Weights of a small transformer language model: LayerNorm before each block, a variant of Muon for these matrices.
Each number is 200 + 20 x the weight over its row's rms, rounded and kept within 0 to 999. Layers, rows and columns count from 0. The size before them is the row's rms in percent of the matrix's.

# layer 3 MLP up, 6144x768, rms 0.108, rows 4983-4995, columns 0-127
119,152,183,228,197,188,238,208,155,221,147,205,212,211,230,195,223,194,216,231,218,204,176,234,193,224,195,157,203,182,189,188,181,211,222,169,214,163,206,179,172,193,226,172,199,186,197,205,186,197,159,219,194,201,191,208,211,186,192,220,261,201,200,210,194,240,188,199,220,223,185,203,228,208,176,190,201,189,224,189,194,173,199,196,225,246,212,150,164,189,215,226,205,218,195,168,182,203,175,160,200,224,230,210,190,201,213,180,193,182,178,180,213,202,193,212,178,222,175,226,183,205,218,183,193,202,224,214,194
095,196,230,186,199,192,203,235,198,192,197,158,233,188,202,209,198,207,208,220,178,224,193,209,191,222,208,229,179,175,196,211,207,184,242,150,220,179,164,217,205,199,191,204,216,202,206,172,183,215,212,192,192,193,211,230,176,196,199,222,189,183,247,224,216,212,191,189,208,188,188,215,182,231,185,198,189,208,186,208,167,187,188,162,196,189,157,217,197,230,184,210,200,224,183,176,179,209,218,207,201,200,186,216,168,185,187,204,205,198,200,181,223,187,194,226,232,217,207,188,187,180,210,187,235,220,202,228,178
093,192,181,203,198,171,149,199,213,176,207,177,200,186,221,181,217,202,191,238,200,224,222,227,200,173,217,214,224,264,193,223,226,224,197,194,225,208,179,175,237,205,256,202,209,180,193,233,205,200,169,230,225,221,215,177,178,194,169,212,206,231,190,247,212,191,205,230,217,198,146,178,227,173,215,205,231,209,204,224,211,201,214,199,177,204,195,166,177,240,193,217,221,176,185,197,201,207,186,178,204,202,189,168,214,181,195,218,208,189,194,225,222,193,205,221,217,201,173,208,172,172,189,176,217,211,200,209,200
093,183,215,189,189,207,212,195,176,151,203,205,235,196,220,201,183,206,201,194,196,231,205,221,214,183,202,209,183,187,193,232,200,192,179,177,203,212,178,193,184,189,169,205,222,189,196,166,196,184,157,199,262,178,171,187,181,174,184,178,169,206,193,185,205,215,191,179,221,207,192,186,203,208,169,196,223,202,187,182,217,168,181,198,168,182,167,205,220,210,203,217,179,232,172,216,183,205,225,222,212,175,202,172,206,215,191,182,210,196,176,193,221,157,197,223,164,194,204,199,204,176,192,196,192,196,184,200,228
090,220,197,235,201,184,226,213,178,201,219,198,200,197,222,237,226,161,186,209,205,195,197,234,210,218,179,229,198,216,240,207,169,199,193,223,201,198,208,198,183,222,197,174,188,192,212,200,180,206,189,197,202,185,227,205,175,195,200,205,186,212,199,164,200,196,213,205,225,190,232,198,153,196,208,187,240,217,181,233,208,188,196,216,156,244,213,216,194,202,230,220,210,243,177,201,200,212,251,194,165,171,180,209,203,184,157,174,200,214,211,185,170,234,178,218,213,175,192,189,194,197,180,218,227,179,235,173,225
113,184,207,166,204,241,239,154,174,192,185,206,222,192,167,179,214,225,156,200,217,174,144,211,215,177,206,181,195,158,181,136,184,202,251,226,215,228,218,204,195,193,219,217,213,216,225,207,189,205,169,219,229,213,209,199,191,216,210,178,197,218,185,172,170,178,193,187,204,193,212,209,241,221,214,203,178,217,223,176,227,185,196,207,211,249,187,217,206,216,214,169,193,186,184,157,193,206,200,205,187,203,214,214,183,172,167,191,235,230,219,186,153,223,185,211,230,183,203,170,194,223,197,185,193,204,200,248,166
106,185,191,167,200,209,201,220,229,191,179,200,182,202,218,198,194,226,227,180,234,169,199,206,159,180,207,177,190,201,228,221,188,194,220,189,204,215,208,191,223,185,215,180,232,184,205,228,180,185,197,159,212,178,192,186,247,197,182,205,216,188,194,242,198,164,198,181,204,203,201,194,201,195,238,195,204,169,196,198,191,214,215,209,175,231,207,206,220,191,188,201,181,191,207,224,173,165,209,221,200,209,199,172,217,173,185,205,194,196,210,185,188,157,172,195,225,223,204,177,179,201,186,218,196,209,198,225,203
096,242,194,196,218,191,195,207,191,230,203,203,204,201,196,191,189,177,178,168,205,183,211,205,173,195,205,205,191,188,203,204,185,207,188,203,170,204,223,197,219,203,196,191,208,188,205,201,166,202,228,202,179,238,215,206,221,166,246,188,201,197,234,187,174,168,191,169,203,219,159,215,192,201,246,204,191,178,196,197,179,241,202,156,209,200,221,221,194,220,184,207,193,177,195,211,172,212,197,178,179,211,172,192,244,198,209,210,205,190,194,182,199,182,209,208,221,211,202,218,227,194,178,177,172,202,247,197,215
097,172,184,203,228,196,197,208,202,194,215,219,206,166,187,205,190,183,195,191,179,178,207,183,208,182,198,218,221,215,191,201,221,236,217,232,229,175,157,217,206,182,205,201,218,233,186,204,179,178,173,186,192,215,190,215,207,237,172,186,201,216,234,201,229,240,186,191,200,181,197,191,185,204,196,207,203,175,194,168,234,182,217,195,209,219,195,196,193,177,235,184,236,220,185,235,186,219,219,215,149,207,161,161,213,213,226,217,239,229,186,210,221,221,206,176,201,173,211,196,217,195,171,195,217,185,170,203,203
087,207,177,189,203,206,196,214,224,203,216,207,228,194,174,187,213,175,195,159,173,217,207,155,201,186,164,188,200,208,213,201,181,189,203,192,181,155,209,222,192,211,194,214,176,213,225,208,215,216,215,183,225,186,242,196,252,187,211,226,224,192,212,206,189,186,202,227,199,191,233,262,194,224,213,228,216,203,209,205,199,190,237,191,194,221,196,238,180,178,200,213,151,228,194,221,209,158,215,236,159,209,184,189,195,215,199,229,208,206,199,180,180,202,184,204,231,176,204,200,179,199,210,185,207,231,174,182,213
102,186,195,200,186,220,224,183,195,217,237,240,187,182,179,232,218,187,180,241,228,181,178,249,237,221,187,217,180,212,209,162,170,188,232,208,223,196,202,145,190,174,181,193,199,209,200,202,166,227,178,198,207,210,172,224,208,200,219,199,215,209,196,197,213,209,225,226,215,195,181,192,204,176,175,178,222,203,172,195,203,191,222,206,192,147,214,190,234,222,177,181,244,162,187,227,209,227,223,206,169,212,202,194,212,207,173,194,206,206,208,185,240,189,197,211,237,209,196,195,187,212,197,195,142,202,163,194,223
087,182,196,200,219,155,205,202,200,226,253,210,185,224,230,221,206,195,191,227,188,205,192,192,207,209,206,191,177,211,209,219,193,196,171,209,198,166,210,226,196,184,234,231,230,191,181,222,197,173,204,174,216,184,193,252,194,195,218,176,198,216,202,191,189,238,202,209,216,205,178,252,188,171,190,232,206,220,203,187,195,240,203,189,200,146,203,188,178,193,184,200,221,202,201,194,200,196,217,202,188,179,205,216,225,185,165,188,231,240,180,197,190,187,203,216,202,171,183,213,182,233,192,199,166,240,212,219,182
094,222,206,202,216,200,199,199,189,224,221,196,187,210,161,186,186,160,202,201,207,178,185,237,184,163,210,194,238,183,231,192,182,176,220,216,210,175,200,192,198,191,187,187,199,187,213,210,199,196,197,222,239,206,174,226,211,181,231,171,207,180,215,214,194,227,170,198,212,195,183,206,198,218,190,186,212,189,209,179,240,210,195,174,168,210,192,175,187,183,202,213,244,240,172,214,178,202,169,204,175,200,209,161,153,233,182,191,180,197,179,223,209,216,180,185,203,222,189,212,169,192,205,205,211,212,213,184,188
# layer 3 MLP down (transposed), 6144x768, rms 0.0955, rows 4983-4995, columns 0-127
126,175,203,196,185,208,217,209,180,164,169,215,195,208,207,140,208,184,197,203,197,201,195,179,222,201,182,164,214,206,159,178,165,205,211,201,186,189,261,200,224,241,200,204,238,214,216,205,207,215,226,210,179,216,193,201,208,200,217,208,177,234,178,241,178,228,157,189,215,176,219,216,190,179,218,183,223,216,204,189,186,157,215,189,213,213,194,205,179,220,177,192,195,202,196,204,166,166,201,216,215,177,211,174,195,212,194,184,182,200,212,192,195,202,190,189,186,222,174,219,179,200,231,163,218,185,231,200,188
095,189,217,206,224,205,196,156,204,242,192,191,147,197,161,226,196,205,219,186,244,182,206,169,182,158,197,188,180,228,213,191,217,171,181,191,233,221,190,199,207,247,198,232,220,221,196,230,206,200,228,172,191,177,200,195,224,210,234,214,189,206,152,206,220,186,218,177,200,206,225,220,205,213,168,204,165,238,193,176,210,197,199,227,163,210,167,180,185,171,210,208,203,208,194,208,191,209,177,183,201,178,180,195,177,221,187,182,186,227,171,217,203,211,215,169,199,210,196,190,236,206,203,187,190,212,166,204,214
090,185,183,200,170,200,195,202,151,197,163,179,238,210,215,208,208,176,208,233,199,195,192,192,226,170,220,225,190,176,153,185,244,162,200,209,209,202,191,208,180,195,174,190,175,178,207,221,170,235,221,172,169,188,171,222,218,239,183,222,195,206,176,187,224,221,173,235,212,186,223,204,222,186,198,218,206,199,176,200,185,206,165,189,218,200,186,216,184,232,222,192,183,184,183,200,172,205,199,216,234,208,186,182,183,190,188,214,177,201,206,166,183,153,182,196,197,226,225,191,187,197,220,226,164,195,200,189,191
095,195,173,203,195,185,207,210,191,189,216,189,212,174,199,230,228,226,203,226,193,216,207,209,225,208,196,174,183,221,153,156,197,206,204,208,191,185,224,205,222,227,172,191,193,198,209,178,200,222,159,195,198,195,174,173,211,173,201,212,213,193,176,183,216,232,185,203,172,229,226,194,185,201,215,192,182,212,233,213,207,187,213,200,180,222,184,212,199,230,220,174,212,188,170,184,169,184,230,190,172,202,170,184,192,219,188,209,199,217,199,200,213,222,213,211,202,215,213,212,208,214,181,210,194,182,209,198,191
100,171,188,202,234,218,222,189,224,215,227,196,221,216,177,182,245,233,229,212,197,191,212,188,193,188,195,167,194,187,216,170,207,225,199,215,195,193,216,198,196,212,210,200,170,178,179,180,222,192,195,189,180,226,196,180,206,222,179,199,161,193,190,199,201,191,205,196,201,228,213,175,207,222,186,158,221,203,206,221,228,240,215,201,212,166,201,215,199,198,225,231,208,193,179,220,201,218,190,189,186,230,190,197,220,177,217,178,142,189,181,233,163,205,175,193,220,179,152,194,212,188,208,212,193,182,196,178,247
103,229,231,168,220,180,199,215,228,220,191,178,196,202,227,207,169,225,181,175,234,190,187,189,222,233,231,208,201,200,209,180,201,198,210,211,222,162,188,199,232,237,210,181,220,185,192,168,222,218,188,207,204,184,214,190,239,164,198,170,196,185,200,205,182,196,169,185,212,218,186,218,198,230,179,177,172,176,194,178,168,206,209,206,220,198,205,239,188,194,232,188,202,178,189,241,184,194,232,186,187,221,222,218,191,205,179,181,200,225,199,180,204,173,227,204,190,205,211,200,206,212,191,189,198,212,184,232,211
110,202,200,178,170,202,205,206,218,202,232,173,212,209,182,186,215,188,172,177,194,169,227,200,201,220,166,180,200,183,196,219,186,217,181,210,205,186,211,240,173,195,190,152,177,199,220,204,185,199,206,230,198,236,229,186,199,179,219,184,157,194,194,208,226,179,211,218,219,187,207,171,176,197,177,218,236,176,185,235,205,194,203,169,206,240,205,192,182,186,207,216,180,212,209,187,193,186,201,219,247,206,150,210,221,193,175,210,216,221,192,211,172,226,195,173,163,218,215,218,222,180,160,201,204,226,217,202,193
096,209,193,213,202,190,210,187,229,216,196,183,188,207,179,180,221,199,199,173,175,198,183,184,206,226,227,217,220,231,179,169,174,177,219,214,212,192,247,198,225,218,215,195,220,233,216,192,222,183,205,215,193,227,178,185,221,231,185,204,267,166,178,231,226,175,202,222,212,166,228,184,229,202,189,199,200,227,212,194,175,183,218,208,188,207,216,192,241,230,210,217,201,199,190,217,226,223,210,207,212,221,207,215,206,186,213,210,190,233,176,171,231,182,200,150,233,209,185,264,193,204,211,206,205,223,244,201,210
097,174,184,246,198,173,215,231,216,196,208,226,219,179,181,227,207,225,211,206,231,152,204,200,188,238,199,228,176,165,144,188,233,182,195,213,197,202,173,205,232,215,194,202,176,183,187,219,200,199,202,209,211,216,218,202,202,198,215,206,223,211,201,228,169,152,202,196,208,193,231,191,205,227,210,192,190,222,182,206,176,201,214,200,216,210,196,176,216,185,216,198,174,195,209,173,205,214,202,191,203,207,245,217,217,232,195,199,192,196,164,181,174,187,218,187,194,216,207,194,200,154,184,209,204,179,212,191,177
093,224,201,192,195,174,189,233,215,245,220,195,198,208,209,197,175,203,216,198,169,202,226,217,205,212,223,208,181,234,165,200,184,190,192,202,175,160,225,185,173,219,202,205,240,201,183,215,202,196,203,206,218,213,224,209,227,224,157,196,200,236,179,196,227,205,209,192,206,252,184,215,185,214,161,210,170,209,205,181,162,178,233,231,217,190,168,238,204,215,162,186,208,183,214,214,191,172,190,221,168,218,220,193,187,210,183,189,224,194,176,187,200,208,204,196,212,211,193,191,218,209,211,173,211,158,204,226,223
100,207,236,188,192,216,176,201,185,258,197,216,197,202,212,221,240,197,209,203,229,201,179,184,186,199,201,209,169,215,199,200,192,178,173,215,222,200,199,223,190,207,179,190,186,216,217,158,233,171,195,202,206,199,165,203,217,212,223,207,212,207,217,193,160,192,206,202,195,175,189,235,212,208,200,218,177,208,196,172,174,163,190,151,206,188,176,198,211,198,223,223,220,168,174,225,201,159,219,231,216,201,205,194,231,200,191,203,211,177,200,215,189,207,204,204,184,214,208,187,169,204,195,194,157,211,200,210,203
098,154,191,196,199,182,219,232,219,223,196,223,206,185,198,204,197,170,174,191,216,170,199,224,228,193,206,178,171,168,202,200,179,224,174,180,185,189,198,186,222,215,163,227,216,225,218,224,186,205,200,225,208,184,190,219,211,232,187,197,208,225,222,222,195,208,170,179,224,203,211,225,198,194,186,199,235,195,215,183,212,218,158,203,227,203,225,223,199,186,201,207,191,209,185,195,206,206,174,203,229,182,222,199,203,208,170,195,209,184,221,192,174,169,198,197,185,226,230,206,209,200,202,188,162,192,205,199,180
104,226,195,208,167,189,208,218,199,178,213,198,234,208,218,189,218,194,199,211,212,176,231,217,223,232,245,167,233,192,179,217,190,225,233,201,232,184,208,200,200,209,189,202,170,195,234,128,199,201,205,168,171,198,215,175,229,197,198,223,215,181,186,205,201,218,179,165,185,198,214,213,217,172,222,218,219,190,187,168,235,211,223,192,194,198,218,169,210,203,211,191,205,192,210,173,193,240,233,168,239,201,188,185,214,198,160,201,203,224,211,202,201,205,165,203,217,218,204,207,212,170,147,184,211,190,216,219,203